config = dict(
    head_dim=64,
    norm_eps=1e-05,
    rope_fraction=0.5,
    lr_head=0.0104,
    max_grad_norm=1.0,
    decay_shape='sqrt',
    doc_mask=True,
    dataset='wikipedia_en',
)
Each number is 500 + 50 x the weight over its row's rms, rounded and kept within 0 to 999. Layers, rows and columns count from 0. Numbers have three digits each. The size before them is the row's rms in percent of the matrix's.

# layer 4 attention query, 384x384, rms 0.101, rows 284-326, columns 192-255
136:488551467497531525427469402433513556626383553408490520515483467544516452544448488453433508467520577515609385532499539470525574467463516511474535590478346477535586488469472554521403497535549535
134:546514489539552464500457514539532529489470501465495518550507487509453575498531545450517482460471525491485575577455443477589415555429486532538441428501507507481502636521537594540494519452559459
123:452419527553505336495557562531536447577480419494481481534498492446544585584493511431549443552477543516533511555531417376471570585546447535405561442513524546497517569418456570489508443524493423
134:507410420463500499436487490473467431434521524562463465430540541591479487546568499411424501493555458563519507569531516549546403538491513481457481519470524522489470442424488493494501481479416518
133:493477547535503478500499538510530444602459535466501464568369506485555376613586524523402448470556567451533505529547574510532405446400405594509521457415408567594458503423480581464496617499507567
133:470499499562478486472468523471519484459520486465426483569491480535513498599473484504442503480457498487521506486486453518502509444592491508491508533484511524611404507564514469469429531474475492
137:514535526520623579497455479526454454477367509482532593552542567472484534471451518525441478467434495435610520497528483519540531457498454449447471633499392459490528476511500545504492490530400545
129:499474499491501498535518596513455518496539510557492570412560499568508409543525547438466433601415575509534539550342475476560497506505507508468504508523528535537475466419427560438571465524530439
127:541363567521530539455573455510497599418512492618460514527498472528450536606507479524509450468518497477434476476599509408473526368483484611437445496426498541489401442446522547543522440516520473
128:473523548501528506492426571535518491522409517573477460405461500605560516483484491513590490458533613514510564514405480418615542453447593547480445444447488488448485496440512530424427447458421480
130:584500509512534478578499530554497474481482463527479503547535496435498453668495478412504531492516480494504499474444433587500484471481516445484433461476396441539410461452451476500481521487520424
131:487550450479498500469502417461544504500543557437521486507517605623560501551520417558414539471535520498522459472517464483533693551479484439500484528563569525484516499487470502566503453476544527
134:466529533554528493481559607564554541502500565436551442520498449561426490498530465583487515521458533571502484540534487486447460484543531416544493486456590606532500591533448546583553445522456445
133:500531477540469453510533497410485495494544550490532408453452427568505410578521436506509575524449494455489505495490568508417470614449481569521600478419597521541502485507501471526400527465376545
133:501490523506509464579586576428437543459557596469547500495477516467552549528516492476481435512528394518470438528443446410455423511500521498432496485503507566502518499505538494583531485472548443
134:541521475457489430410466580521482559516528494482439521444512513480503522393489485437462551580496528483484492536430451477617489470494512535590400474490514464514439448533548484512538509451529493
132:524499532404520550465506521502518461494538552523379492493521553550439529516542430518592569536484477549588496462494449601499586465485486426452433474542520479546513367617474473559561476516450484
140:569478507474561591501543444464420448525523438532568529507494615500535491472572439506492480527523554470503522559444516405535474465482592514498421453556579391539376520493492520443496423550478419
130:472520507479565504561511508454502512522488579563555560533527504466470478577456492506515541489421560529500544466479549492467521556492438537526446514524483484449541440526544475538546498525460422
120:522495533456530489553491488523395529476451516524597533501459508548422430547470516509518481521497548471422519584484501490502485479487473442466484458634507482425548514478358446529485573460517489
132:490431550467527490518382516546472495545503411512591507476478499472518520497572388529461472529663552485512525480443509409522403490415471503485570563546505481469483525531506416468563498466495441
139:468490565546465508445450477524516524548490485349452548471566546503469556405488558469481496448458458452525534605493537510439492598516442466533508645452517422499445434479543547563515538578536441
135:490478527528591515500559531493574515565428459558491472512437469378497541485549542463533515543479432585548447455579522480593498438457501500483570478518473421523580482482529568447456503507386540
134:568452496462450523490487575547457424478455480507563550499481496516437471530547467438605520529411470520505446545580490434446547424510469503545524545439454506475529474421527440533525494436496523
126:434449522553488475492518504553505403485605570615533558493514481573495458572529520466499402643564579413406487567479422579521534515443451496496462464415428432485621435457501422530456532526451540
127:525566461493420600501457456372560564596455507559529537613568458486557502534476491589505477483501479577470530526587565496430520505534518476451498615564516581441549552485515521526575412529480573
141:490526470474467533545516620472507583458533608571479538496493526494503531507490458485457536468511500528440516512476521469550522532514441469434529553425537542457356488473419503475532478441615533
131:555446496480472639529524456462487504423507487498497538455566458495589527507565504406445475477469461406491431505567509471460482512478486517487493501442417570467464559527529451526407594469497502
135:629547488432581493485503551493464586552522467505535489397496607525544541500430571455512507567478454563493477472562515416554467589533485402469497495451425498500632535510518451566402492500476577
134:471468423435464493513567437537478483460455512501523562456574417667489502500488498477600536551470431554534595471424542553483577493466440493430498490553425492535478500541453499443540503417499619
137:505376515578453515503491566602526486507525502433508472544482500522425514506522483483525587585516540470487451434549623470428536449435468489538437477499474456462533501466505473390433621477472500
138:529469472502574513461392488400462581555538525500440501477560530419453567454470395443523497585473547500431491477510471445496526480518505502473480472536541524500465552434502499475489563475549566
136:545556533480503480511549457480622535454512508527625380600467502516439496514464491582504503436475538516449503453530499544529471457484594492461440543595445441467442484438485452523458517473541472
135:488496505500536506447550546453598590540479461514559454456426450465558552463477514497517528476427425508547452452519459583455485400515497546480508623493482470466522458395505515443496506498498492
131:477507499490400506543516489642438458565479439466468545527480519524509520477457554517532376475516464484405524576473557485532521509498482423494529526489496527449683473516560563546500459521426489
130:442526513551456575432542448468520551454590458544513469457524432423457522517454569505455481478429531508453510493584516497501474503562477533474422500406526485484495486507441501451509421633435544
090:567545575488410554525536489554497593487513501559539522459533554391547559496472459342534579571542514447500466529359464501526548474560573433562573475519490521558541478554566578381553581421486576
091:505486537588500489582511518541431463586525408476479430479395457512615455522536685519481479499492577591527458478433595592488498504578547450582467498454483526516482453498448500518475437471501496
084:555379438493561590519484504544514535483429457477539485455512536514475457516550465476432461500538603542436491493544560592496400423632378420535555460496607468541504534575575541445454515499495434
087:521501442501484546576422519472439509569497476515443489516522529618486482386509465549500532478462521485557385468570554491494451531454487440503410452532499529501554540503451418445444420497492476
084:410417504575480493511563424490542486684516590513514440522477570470589582503525448440537561422475473462466450471541584414526523516520431568466467497547532401497437462493526502415585408442472523
090:453396522465437518533524455540454521483479524580529496568477479526515386539505552506597413364550448522485491434527551509570603423447404499421410494508500546493456475486515512484520471501452476
095:481498410485535544485436536562376458521446498511499523462495516483422464531420496627431472501507569536500515426405530470399514528567527452481549440448537497500456514431460519562437500416490497
# layer 4 attention key, 384x384, rms 0.105, rows 284-326, columns 192-255
158:534486508484476514395437436548463543508537436551490598521345473468499407519541469396519567526440512524538611533509518448466534494396555498563432527513444552493559456512532496407482459459480465
151:506440549526533445506478443488524508593482385456470383558493520543540469520495438534483457395621507539487541570459544511509490472418536555554446536535465500451419546571503554500482591507474536
143:469466524479457482497604493480527397533467442524422458475463535483496480520508433472483520551611578568563502475482551518388512515677540628541510440489474478504493507467473546489497566474476490
163:470507497475604447503459533559508428478568535454574475503657504507498587524452529431472485451598467502537548536427561491575505519565516568447438380521487496534443441403501598369505418502512443
158:443504445588528572463440502519519618534508547359465560546475565433440453487556532496538438525535578510456576536482538557473456473398453528454505450447521510576503509483474575488556558506440546
155:468532504502490528524416516551460554457471505506450472547508486473513593498529521463435487446423481481488505470476483503464461539598383455514549494466538518597458555435525498510493472470404428
158:559500451492453488637510495496440472456515386568623619439459505465457523411536453526430475578480490425533483511359466492444637530491558389370537444482472536588605429495508522408499444500470576
148:574528480533455477469540535524577416408512532470449478444545547428501421524465538461503492575542487523506597493396523493516510489588495495468545470572384530490482524506440535453441502418447525
141:458547515470530491518569467490398539531504474546442615444520506384449475559503452470584460496412497365493447485564456380415573436484553505432520521433439515453460561464522507472519496531562465
144:464480516520525449406521489502475387485526426502368479460489531525523491449472511582527497575408442513571509449431433509615535500360492537540518421502432447472518492474541499523506450516417544
146:533485462553517459513456507580493492463528497513456477527554479495471498535549485494457509522547465533493449503342437594404462492509492459490480480433529412517523587482494434543530499407442495
155:516507470510437554380461479484528588487519535453547539429502452504552505508434428483406455565549546456523456498527491510450540545450596577552602511474571533525487489521560468523527457494560472
155:507564611474543576498535498570603505409486467420623460611509453494454493512530537493499457503442512499507491467461503488454468510508519445450462592462486489535491511409486528505556531518480494
152:471487448496442455454487574599546495520510468503562402451433529472564465498477483535460534457453562465464456509489480474478442562453457556481558496498506518471602546516480481497510446532534488
152:533436479429496480418500570554485453498524497565446518565571533481530508483488571499498490459521571459597430477404424539474507448436473527539487532500501483444561528546480592494535550537543496
152:512441466480554389502451499508405464607505451526494441523455499521509442500432527518531496480549500566478473455482518436579473562470469431478571545586489443506533584488546505499439451521513593
155:510586502489554469570457475393538545424565542487465532449442505519442431514484524418543591663521541382549452551412543516479454424521525442524493397517532559496509470413552440565473488570545467
161:492424606448530460447416439489522509500539529503447496576378468427450478543514518518486469513607533492530482501488579501571415483517594372463590464478476519535464594559445429456515561454423487
152:479501356484577429535519546469525580511465510560478552547506578430443503509534517502508559547460499442471479575571438460503530575497470564522424515440501483504448494502491586550540485450461418
150:526466556488592498511517459480470533567416442474521545547518536566484463539478394554500485651452526489518528644491517504475453553482476554517478535454504548525550553533462499558538495435486520
146:496463517464468532600505586484486438590515530439459570576467469492435523476511514573454383481471499452508450472464446572548458507420534525462537612531532501511545366466512450536509401394493444
153:455508477518417573433515468527523458615515550543496534460480454569437518529629524505530446506400524518554519530549490466486436489629584517495573470462438470516527602497524541450559469547508523
155:495529535449466521444494487566455533544421487568440531544417504479455472498457539507574448473502577498470514541584515544580447451438501509464546472479533476443462470398568552423428417390419513
154:493484512420456475474428505535434455480488573681431523586423533527519489447491468494620506529432499525556444512619462540530492481520456519505454511483463563570413568490490498474545497488522508
147:484532569551533536620565558522448475585538501560452496425514461460450459536451510513462488495472482568456552517399500484461549561558584574443520473559495514591501505456512539487505502501519491
149:483467534505460600513514462455618461457471480474596470520445588553483554477546437539498451450463478549440517487433504480539470531440459455518507479518459624507565456490529536532496428443448483
160:474559449583530477500396534518571546463432559542447549528520507541465610567534473490542430537470453562519428524497435443493516549462457472486423564479497436424478505577510526483488455460519551
157:481545545474529495478562534416432488436555538493507482555522554487553560561586518461517418482531454470478456534553479562519548431458420499424498482404576487491446519437440500388522530461449530
157:430537509458469509464507518519480468535509557502405443486575556533452528593442544478473576517539518493467564465599471395504468547506453404446531633505386490497448571473541487502511505509510487
159:515435486573493579590529489532428473459501397536497524542461565439588405482480503465450530457547566411619486457489550434536510524579513478449464500546494438501475481519521458452542586537530473
158:477438463530515506517504485399522496566512495478516451460457522494512556509493502529575599541523336340520507452519575590528424510511524555470484455443483567469581445469482525525482560529473443
163:458436500446446502547385522423593531487462436468491534584455492464414577479436490491511422479530584452415544454472455480477507466515502435600543534429540573500472493457504505419491486584528529
152:502524447508500520414478495460557451487578472501565502450585485516502558571476473428530487416516527480494539453580458577495521475521575470488445509428523494443442560559534486547511553605536498
154:572502531541445443443477542543465483506458488497497517498489514490652447523447411524476480476376480403517431483528462556440487461555561542506469667510385539488509487563567576448533459553475507
156:424434551538486566567571507452428556495478535566429493500543478492456487479462523501464458499493418586483490534492454419475474518527453540553453483467551543492521406474459526514513575550489468
148:557414508455466530467399557475498491493624443494577473494525467393487369561514672515538599488576588510516459483538453501508469512534480522531464458497362409468449553495449528450482394544441494
100:543552530478459538516496487519477518450459502556507475541460485510517515472463469434439528484462435508492543477618428504506533535383526654503636580569440533484372438450579558499505504431455617
092:449393425545519510538515455509456554461534451526525473521463479455344398474507463498470529470509460494479483491523505467481557371505546549429562440629493530560515480429499574441575448400401488
092:555420468503523519458507478487396478621505395560531508473513489483445539486517564523480509540515500579520538515571555522445514471524538464425531509523530476560475471460510526541549527550483468
080:493534528526468442523492420521471485416486486390446471572428487538497494490496532479498414566564555377534556537488490504478572555482552399441553575557424515491521541413469600418518560444497577
086:467476441566466518489517545507511478440491473566495497469490608473525512603467493516501488496519546510456523624461461480476462576518469513520529431500493434564473453356521511551440554501558459
097:475475475447416476422465481524503492611529501539411507509435488529495540541539451529568460529505502521441441422526488509543535498512475503462333533459474497497487530450480517426488498514402538
086:408525491559600477453552507390489576503492523489504449494532533497579514479446621592437541580493440485526645447522476474461446518504504542441519507501512501510441573503460488503430490471384495
# layer 4 attention value, 384x384, rms 0.105, rows 256-319, columns 192-255
125:535444436507638526419552528581509482470537521453503466469442539494439469588585455481480443550529447518498409538422499514401504525497501541525425527470518561518459589538490406507440499387525511
124:524487458447428467560545450558533514509515434579469579500553392508465531518496357507518523484517490525444481454414571497540436361588560496462613427519493466484470439478528457477478446477481421
124:507532488456477520518433588443463565458484542528521565477455562491400444532536445486473544453521518518443499493466571566506538400535476602551522578528604525513485513489448604544451515572481521
125:475507447464439554503509499458502497547506525543459491426551447444462688568486513487492474514487429540418515432525536502480573546415537516579555373537585489516523474499424549657523523559442457
118:465564473471501477520541638509543509483531491446525485460436508459536493486445509476516526503471512574573470591553523574443554479515558535491444533485508448565508501533493463460462410538494568
125:504527549523518472500491562479498439413553548542561511555455532453574447548529547565484506451638455429429446464442537469536389414530511554422531508459513512570488584530552533567449524535517517
121:464485447477439531527570458412562561363564501515581435478493456499415521481434508470412450495532544518476442423538447577481474463469534500575509484528338429430531478457518462504453540451498595
128:558489522567503526511432434462561578588498513500476510514569570559540500544558580529531486420523541484505448479483524471476613523539410485600493484457487444517578495444438482506474536477518416
120:570467489481487450466512617479456501470472438419520490491446494518556435471574478508465515438540417380468523497491538468508544485462557455570491464537528423551366492456606431513621472496483439
125:503494563506562545434445494423414484532499477476397533422464538377473586612452607486470435486508504430515429529498479522526468406542537437397500510530416459538462372439468493489507479485516487
125:434459500464546487396485522445451460488537537455545525452498429487551539479500487496495374507448490403529539453610529482548485431502556492602484543529484481548473474461579426528571443569489575
117:454508535463567531571506462397469492513545485379365477512510538470487517446519477460518499568533516540558410434516606483537511498504471352523540575552546543477592489503544470530512492569502472
127:454571493526472490395569488486491580544562484474495459494509501511409511510511397431452533523447490575379466581576426468490509516432468420556402518460492479491586479494502420407573608466578470
122:573403570487531586532522487407437533540457539615413537417511556513462503510486424568400475463474466447497494553526537527477457489508600491578508527516482523497454552527546483476507455442449601
123:544412484509541572581526522604512514508532471577504425502509517421427543480550525502478463539519526500501559493511559402445530530446559547571526491519466385485437523574468500491546433474482419
125:438504426402564409467483526451470511453521484530497486552501475545557537438435581542575508416509544477418497545551482610563552527522520490481540460566455419495518443515468602500572503523464447
124:622466453511583503617478398533487424553512527493450524477533616521561486475491616500493434509482508526452539470461444457541526448461430510441453489540582369512496523550531435502483492467511486
117:504552526464553428452570488542545462466475452446518539519498545566484444521488439438543461542489440629535435487634490535457447456477479551449401521517550497534493435507528452478423398521354522
123:421411595412554399559464531425508461501550478404534512476550457532418475492451448420447596564477471520496500514440527521536516525425505468511571495525491570560414528529465512400552528476554457
123:562535536396523515544480445468488582481524543572460509414488500600489461468533581413539473540545434534520563458440543508413478454492471410504481491545507471476516377521505505565424533540520504
125:480476475413536478469473494421490459474435419523453446522543486581529465553522502491462506543522503491578604467463504486420411419406503585521516474450558516494431496428508468574514499552466509
120:482530543503481440444567465465447516434452596514427526475594554510394589472468426523562539454484545481492514471504554439453424517510514488468543513465451472537545468479529502504582526480507577
122:559483467453577467481518396503452433407542517506389583485514523501576540450489497464515507518509520489513524589476492479526448520419508471565553421490522440480477504527490577512508489552486452
124:448575449560482574467512438444535545493440463518587507527556474539595525430486620403478484466492552565458477457513557566547454563432502503410565513437472501407447536533505454487502489475465491
123:481460446542465455492398451515442430526537457389626656507545540528402511547470488406488502580498468397506420536498502466403391487531487476533524455526492461472469462531447490525521501411495549
123:471514498477551493515467502461511526510510490583558522475442509558491535487537419539511478489578493490541478483591529518556488414500493425405535458517603492467532473496498490544580493444477460
123:572509508481484391522474462598456415531517664504522462495495493550377530473434453533547524505482442477535588449530493549474508471438557490490549523549528415489516527491503457522422545578434510
128:428480618509452431535562529478496498524488513497523425441503548558473478477486392534410535560526521463373443392501450477475541398481598423471472484472470518531430568472480486518478414445585476
124:587560463557445465515511481474423489556518559580555588541536529631512521482519530521439466535518547507495443487451436497516494501579495527545424525517515496471408518449438501629543477510507527
121:562496430554450607466429499582503423489480513483501604507538510530491589571463495393516456564446469449452512496557528391525568433518480507476452481589525432502451583292557450538517487462495419
121:463579592416460527523517528581487525559545415533510480390400529467516453415492500525386498479494468505458529518502444486570509480540472517487485543562525546423543427539463545487513427458490522
121:575487460506524527510526492493467489523496551463466483449557440635482422483417522476468544486545503463463429477459497462447470428536526538402501434433488561429477459444492531405490490519485427
122:524520443521462594469514500459476486525429458483386402532470565547447462578546554595566493497530466434482555446517490530532495524534591555489500560481426596554554546448597481527524576498441473
120:456465606478546543494521609535525528524626530539506518545494588481494557431540605543454485510563594525460477486549520460375556517505456461513517494551451484523506436522403580569538461496511412
121:468548534644527478533501544579462486486524496458485424526581432501512563476474522536520461557445535516523466415481487518531434509522451535471538473506547471424586652450615515457488505490594516
125:537411642530460487454455551531471554542494438563549565468500505424504555509565512479473494437608405445420513469500583513497533471457429559495493552464546535588458440580491452440453561553507472
127:569512568547516526560480512516504525464566478584466560454494401500533526573545515568602484506532428546532549426464480439533479476477475479502461564493466554494489576496455466551516501364477547
128:470547523563496433542416428514450504529492381548579495536534504518465566551517503563519530466497467429427544527445558590440472579561577456499502459564569516526492540496555490383494434450600514
125:482479487504502542531508476491374428529524560493537413625436510515562491586514477550519458442450520489488524599512553479398510453517506513589529534560496513555531482460378444476460434537532456
119:533534485525489497554436502529550532512513430456490472405435570514495517475549520450576431436545465514444488511524536508481607529523540417514474536461427372454447441570421590612532520519456505
120:400498421500390429443552465503474483443559644593531598490490468534483492492518493551503436478469554590425533440510511471457512511500525577493448481569536522524622546539529481531526498498456502
126:495470549417559525524550455484563429406578507504533557564433508329475478419492550564498549437521414418546540578574529521481508601448455422517522506530520513502485468451528525510465529492514478
122:474554461460507418574479511552453574441477551410490489579506494459541445543515444528487512562419459435554525487401466422610509508452520467568451495463531488465524458575489482443463551492509513
128:551433483508504585432533481539554468546469507584521492584577567538458439572470391599543440507445480578571531443499401571500547568456450477534519545443480438458506432497540505498498537557511499
125:538518524441456541413426598413584467464465572514397525452514600522523570522564495522506430438456549436497524500519540495514489444463464456470527563504472386488469487373482534560585482403558452
123:497482583462505530483527517500445584617491577475573562521473437502480495519483616496463439525530449494494536478531455476575482511576502590478549513499462538479481472622495553475536507493464516
124:484515493496490537472507523536539502476512504497522475534500539550531549429449630423429488460425491472581468412547413510561527455504549571587560485520542500503457557332424529469432554474543505
127:508518418458504492451460450571515494434567546519576520587504499524428476421524509475470534491555468546459541554552570594471569494501503482537520481618479519491487510543548578536488481550575434
122:485426552490601432564539450447453575554474439539574494484476469470496532510547470576486587575548521465476483572600507421596419438525517493516507561510514451508562560358510547545407457559527486
127:536572489610509400527507465552398582560550485453426506532518476427446523513447546437484466521477443528420506589531485437491498348587493443557489488445534439470543500466558477591540549530489538
126:459483514617559452476583439493586522507409519537414499482431555451454415515405504606449511554484453530535492493481472578438556574519519433510508535456493436511470553478603461501522379440578531
128:461504489536481559503513448516506397532453519419473532514588477493526413599518588446458508560409442557512537583475509394486477511484435461537427515539436475528488520499523505504496554444469539
131:553436500520463422524493590505446404515541551566444452514479547541447395523467493530470511499539459547413507526376527557478470454477539457448438605458548463340494533466491549445474507484439485
126:417498462517529505443534343506520485525447422498512489540553505514463445560499503469537494567568496468461407518510509467510488439451478567431547415490403541577507513502592530498529559492541513
118:467530499569549487487563545553497517529563473558502490537553501448409441492531478490497524514540521520518481527548600524499479397494456464571409524510461448525392597457440500469483480471461442
123:470491546514552517524544503509567588498411531481505478503534579510571514467524435413580442544423376504542481456478523428387507519486504545499561390501509492482592518486556566437551447485447608
122:475434507501552527510443503454521533465539519589508398450602571467494433555512545550474432511492476525512475550486447462542490514573514605483517469409488546507523465556425430534529460461555572
125:500548574582517490466492547527464407502482521425522531554500447480470504464480577390566423538458575450536519430520436501525536492457496410513434539466412544524410493541521510483517562454527445
121:467518536624543487459549479522501507520522509397549486433537459470411469469531497480613517497477467512526472420522459428455515424569530531597483520505510476584476477588487492449580520561428438
117:539497451549485443520449512491433519475503425546520449538535463409474484434513501496502481516494512510476487546531403461561400452520516476558455502475506548380496466472569559471536530467460454
118:537474567537565502476585527462553503504467517552529464559499471428469595498548524442497445540430489556518500471561488461529537487517491549519556496498549453552469511551526472476537394633521429
126:515445526571441507480423506437539647596446446490548510465541476491467510483450545435412427528476544462593480539493457588475470477361448567545525540523525566506431416504485483437474491476506571
125:480521486498616499585510402507508503554507356578528514479465457602455446547476500476477491487473547418419503492499512582494501496541575459508613468538517583560436518522604481570551520556384461
127:591506517415459466393482471538415536490457542491528505529414488492485567515459541499556563601484573552517627520488457522520514538510526514462524444568602457469455495464568448507519452482516418
# layer 4 attention output (transposed), 384x384, rms 0.108, rows 256-319, columns 192-255
125:475586499480497553571435457390500447585418448460445510528551504506530487459532548431460489527525464615463419509507496382558512514488464477554603496496527525527487517542609483444592492538554493
121:489520470438448499495482471475444614552487490497523570484496522434542512561535547430487545543404496534579492523473442494521573556440487457517573574532470408437510496514445517559494567427520496
121:572520472556486527436520534449523523512555519541506443522481516530548430481548543403514485503513488530515445459511426505502422519446479474558460472465466604469540577582518521530526421517602528
119:535492506573475458452499522450461480518419464518501484502462476515424439527448531461547491490570576530554506494481381544461524546557525530496482457460391533492564515514468531545635605403609538
115:542477490470447484493561511466509536515447502471443520549492527474501429499529491420517524466417480632410466476480466444528475487612512514483479486447458533416566559472467570595462542487464497
123:471587484500514586527501521458392565475473427516512436476484437524599484435448466406457434505384483494492497586473538562440429524421459409529491452477436510514482450534494521507521504497514493
120:454525545460508567427438473477490494488475501529510564452441595505495535526511418498479526427493494560528502451433529558550451619495502530518430403456516608588512580556462522513537492469597463
124:458464490455605594448545575499429496378424553438548518474510480522436445468424545541504548532531508485528519604500464608520474473478535429452468468500488532512508403457566541462498471523472436
122:543556453569449536504506428573652579482489471465529535535545507543467465523498514568498382558492579523587399535486500525575476440484416488495483459521458482545578458458481479456502569463509546
122:524458414486515457544548497522522559474554481452476488595530512521472408495523495477478543469468496560504524524550519494444533540554436549495526436449482479496544486528550529447511627479428472
120:503483439570425482543506574458534515512537484473517434528552517511531429532524442449566536540612498640387585658581428560460509531489482586555501540440443555449433494434435526471590505493498464
116:476524491501559413528568450580546461551462512450495514492486431468560398442476511498501497360503460504448580573461481510647500430524455545572486524542566514519449604534478439473592542478507631
120:508400423606546513532548537551507434464490475506462498439529433440484466509443447566489448527524497515549491446545472511573516501465545482471517457476530445583459516601509507495448475379477429
120:447645462393489399518493581511632484548470565447514476550575514526553495521538524447511554559478505547500526512562471609459507475537483543395501563532548459558502520593494567453520466613582550
118:556640463455579431532555451591499481394489451460522478423419453506463547506506448486425539522425591469499527475544558479460533471514525535551486509561481419569593486499545507518509500477490521
121:541475572487520529536518592508585580504525491489396536543545497592581522503436531547482520540555523476491646540434521536481539509496463548546582589583483527534395479586499523555509446609521579
119:452423484558390534516582465530612520434544423572508496584408524487522504517581500581484562433473537560572513571544483459516565501477444508441612549507498503499418499473485413478600516532573454
116:408483533461562534541490483460462505521510550499507473503451458486454444454457430541492528518405477500551472476473468447487508454537584439458483543440456482487504533548466469559624558448600488
122:457581444519506512518508478508503524516485542596528449481536453526534495496489593517560400475441526453422515436502429550559522483474473447525465472484521543530471455512431520465466585415455524
119:483559470508526520479435466551416450501556485543503423580485488527539544512497476466425459460457464566492479548500414486493537496474496583482463470475482536535498501495456456488418456474423504
118:476400490498446473507490412530503570519416538430446597615539613489506511508480423473467558495488508507489463548512478506546530590522501521478613548516513520479567520471529536467498567432504435
118:562436495457504480502486449510401539564533461457463434596575575498454505482518481484533437461582509520673466551481471536471539523490524519487393490535532515425524558541477423409449428475564552
120:392608484566513464527436552504376631547479497455515439550426554499488454467508569472426605600593442525445556402470501468481544504509507472505466516457444540471527536517433458531431517468522470
121:466501527569380380499485522542465477478631535507514462523469540544453503516581570574473521537486545424595489480491377519468534505504523547491447522494543508501523438513526562504535532529392427
118:450401511538479481528460454495559569489495553488437464484459519542520470547454385414514429503430513506366448545467555533532560544378433418545449479466582498488597504452518497505438475579521525
118:492506519424481446556474547532477527414558510466385455501456521502575461477525437541485395514440564501547536468483479408547493571456591482454454510545516573509479466461397497509453524568556509
119:464494528586483531448476470425530485403536523632586523580451581427529552522456498476583547496526428625567526457513528536510440513509490469533475461574482487588542499432547517465622391501471508
122:542539445470414463500520467520585487389500506484494469443581519519518495489511547477525533472424489523479471605499463464369369564496482506431483385549508469481452380482559570498460582434509486
124:562343501479525461529468533507629503483537570408412549542513483485487535558510465477510501490518529572513489486531565427502565526547527478384520427498447477469542608578484464504495471441488608
118:481447542595576504530536572575523551527530454543562531509485559499511435481511501498562558524419515453533505635505406610556514533489500403502487431488481560509478459437548473460550476479580557
122:504512507486485440415479522426544531416555476419504446528469505508478599425483570418425417500573479520554502563432520510566495467579478548478530489515429467603382571483523556494542510528509528
122:492447533476520512416495484561492500429494441452486465565383530535510565431529475560556496451479593507528497469499475513599502519501462519459465463465470586465491480524541504611424578541502563
119:410477526437625550465469510462538528417443469367489473482473449431460544543507531455503520527423495482534449559532599440447541421434534395380544497447510556514534438472529532535425537496463477
121:573486470575529473517457516490558470512515505441489523434549546625446510425477561438484484493439513494539542436466465426529470599503513484498489463480481459482512459524519566522473423452418468
116:473455510505423418435486449433430438537527567553505522348474523519585496503474458509530547563542570481504506504497581520490485514594547563505462518567470530455512382588516412594444527556521548
120:482411568465583542511521524581525524571613472458544524581530548550497519567474507504419426574443483493473493526444565537471495498535537507579551440550427540467515480420463536472554491456467420
125:437478545488599477502539488526491492501474561583491441428564537400420498577451499514491547501460460476415544524496447488520411633472476541459476507507516547491557415452460457527521572439603573
121:446440527490616497496507544513399397469546514523520466434481528464481491504508504511451477527415450507438524470492438365492501464389421527485427421467513488447410574438511537509589465453529572
123:532436485558541541408502504436535564558564498550408536491518485533509522470491457491538524490458509462488534430456478471516546473502454455498502500464546383640567490519503431550506527482550502
123:537427522508531493490506574519509502414474466540482509464468445490528500575539479556509508484518449507413462431574418537488551472434404467548502500544492534610456568567542545544522498464480494
124:495538559422418513508523485467559515461482481576502472378464512450493555534482572477592467480558477550532533475424517516445519440575571478529532502483392570436434520494575544518485559525557546
120:654505517502557532502503506498502454516477419403575541542481580508547512524534562479503443460555517539373489479492472465521482382526530630473551569520582576493445498518416356441425485539469452
121:542537455548546545454476572519520577533454443514469498576498545510508510465495456468530471405524450557495480518479589536469449476494498459386548441510469453421497469499478375502461438496446413
123:401476465430471403484503499512432446516516408491531599481477519472493445534534550494469552523518508472446481449499532449529513498609471511518520515488420503564481531427471544504567474520497496
122:477428485517664427522445440456557559515409547548508461383466440603466480478421580486511534488540482389492485526473445420513457492484468510486480427536510474517394491496413448414445485565538474
121:582496527513502500462454475509551527461494468516527445482430517525505452460482523545546508590486544491512507558507545486499567514541512447510498510516528444538565544418485421589567517460440494
122:496524482556577449519499441441512545578496471523547525438558574505633509435482473411490464469419543520469550515491525537469438510461566499442499434482416510457547481569573492539475465517471488
120:542541524493548532545522520485401443530447498433472555543518518558472547553509604539555438558500501475474454415410457530517464532443536497490497470564491490615476526542439567436464495607465461
122:526517480423427466523456545546538481435574427443517500534551556465503584519372513454581429444420491523450551470481578603536481512505462449503452506500500484525559482659496470597508473463457462
123:603464407461459469517497471449511468493448520462514534537521503542498521508479499454578372509452454436527485466455523387565500532509470584424531514459556527598500474480555504438462468479595477
123:431614529434393534564522479520451436546496564522493519575504507537546513372540452504443431522474475545506454425496470541472476446495472430476464605485465438505508488492566597545468530508445510
117:517443484472450486493531554408582478566505464569482535503454444483458475514529506580487454572452565457406451548522486471482468480431559583574485473520492475545598515489528468468476536486502471
121:509507474573514538467468562427531493507556546556575491514490421532583541510467630638534546539466504452478564548582524370485525442441444474513542453466467536557567454536525489467497418467527461
121:459514545528505439632438480467475503496604437523497452563479518491547512526490385552439489470480497449529464495471522467488472537491453474498390500543464459498471462539478447421432481500539420
120:500426464552462530560525554550503455585459515463474500314430439471500617426431496421467438475436491548480439475540463576501471423549467502524542488495538595476571424498411534563493440523542515
116:525510476432513454490541531533390521431454464490500405499404490442542577523450495540507518463496528541502506542482453486454473430446439474511548594525477547561489565420528555485474478579538417
119:583590547370423500545510499463504469476501579371459485586451500505466519488518598493528500492541450505468438474450462481498436542468475475474480526536516431567458509463489472502542514476499537
124:448460524530525575502461395467521585549509472483529449450560564544520577522559498533526652535524503470492473562515522466493486433458502489478436516497466481511527409477500516562550516511480554
122:481469587501516526535554455471518508598511488498505424489416574508542542568443504476487444451445497500461555544521455502522539515520530508372481549566450516408555559434528523460435495480517485
115:460574553512506513468502557480556566544510580512491568519539555522532524550458580561491553478551494461488425532455580425439561533474558543520457511504551496538458454491527519432519474440474534
116:624569530537459568483518470548491589480543549444515521554507486566526485465581516466404526471537475513447509559466528501456432534531500523512502549567483495505524354472528545415476530495484541
121:604457571534472464509521519545568489497468554573486411450523488529496481494528390463509450457535487447447457559597453484586522518562547507450441516464476520600516470500467529556480479505345477
122:446511511490533550491512517395599609362549454391413537480532509472523498517507482535536509417396494548492498476515449475558401559463568523555431459519525451536479576362436558407421518490546516
124:561489433477595421475499434512492566363486554529490499434519550523567538417481549514474452413537476551498474471582481544476557535481490475515523425504460497359523592430578570475504583541519521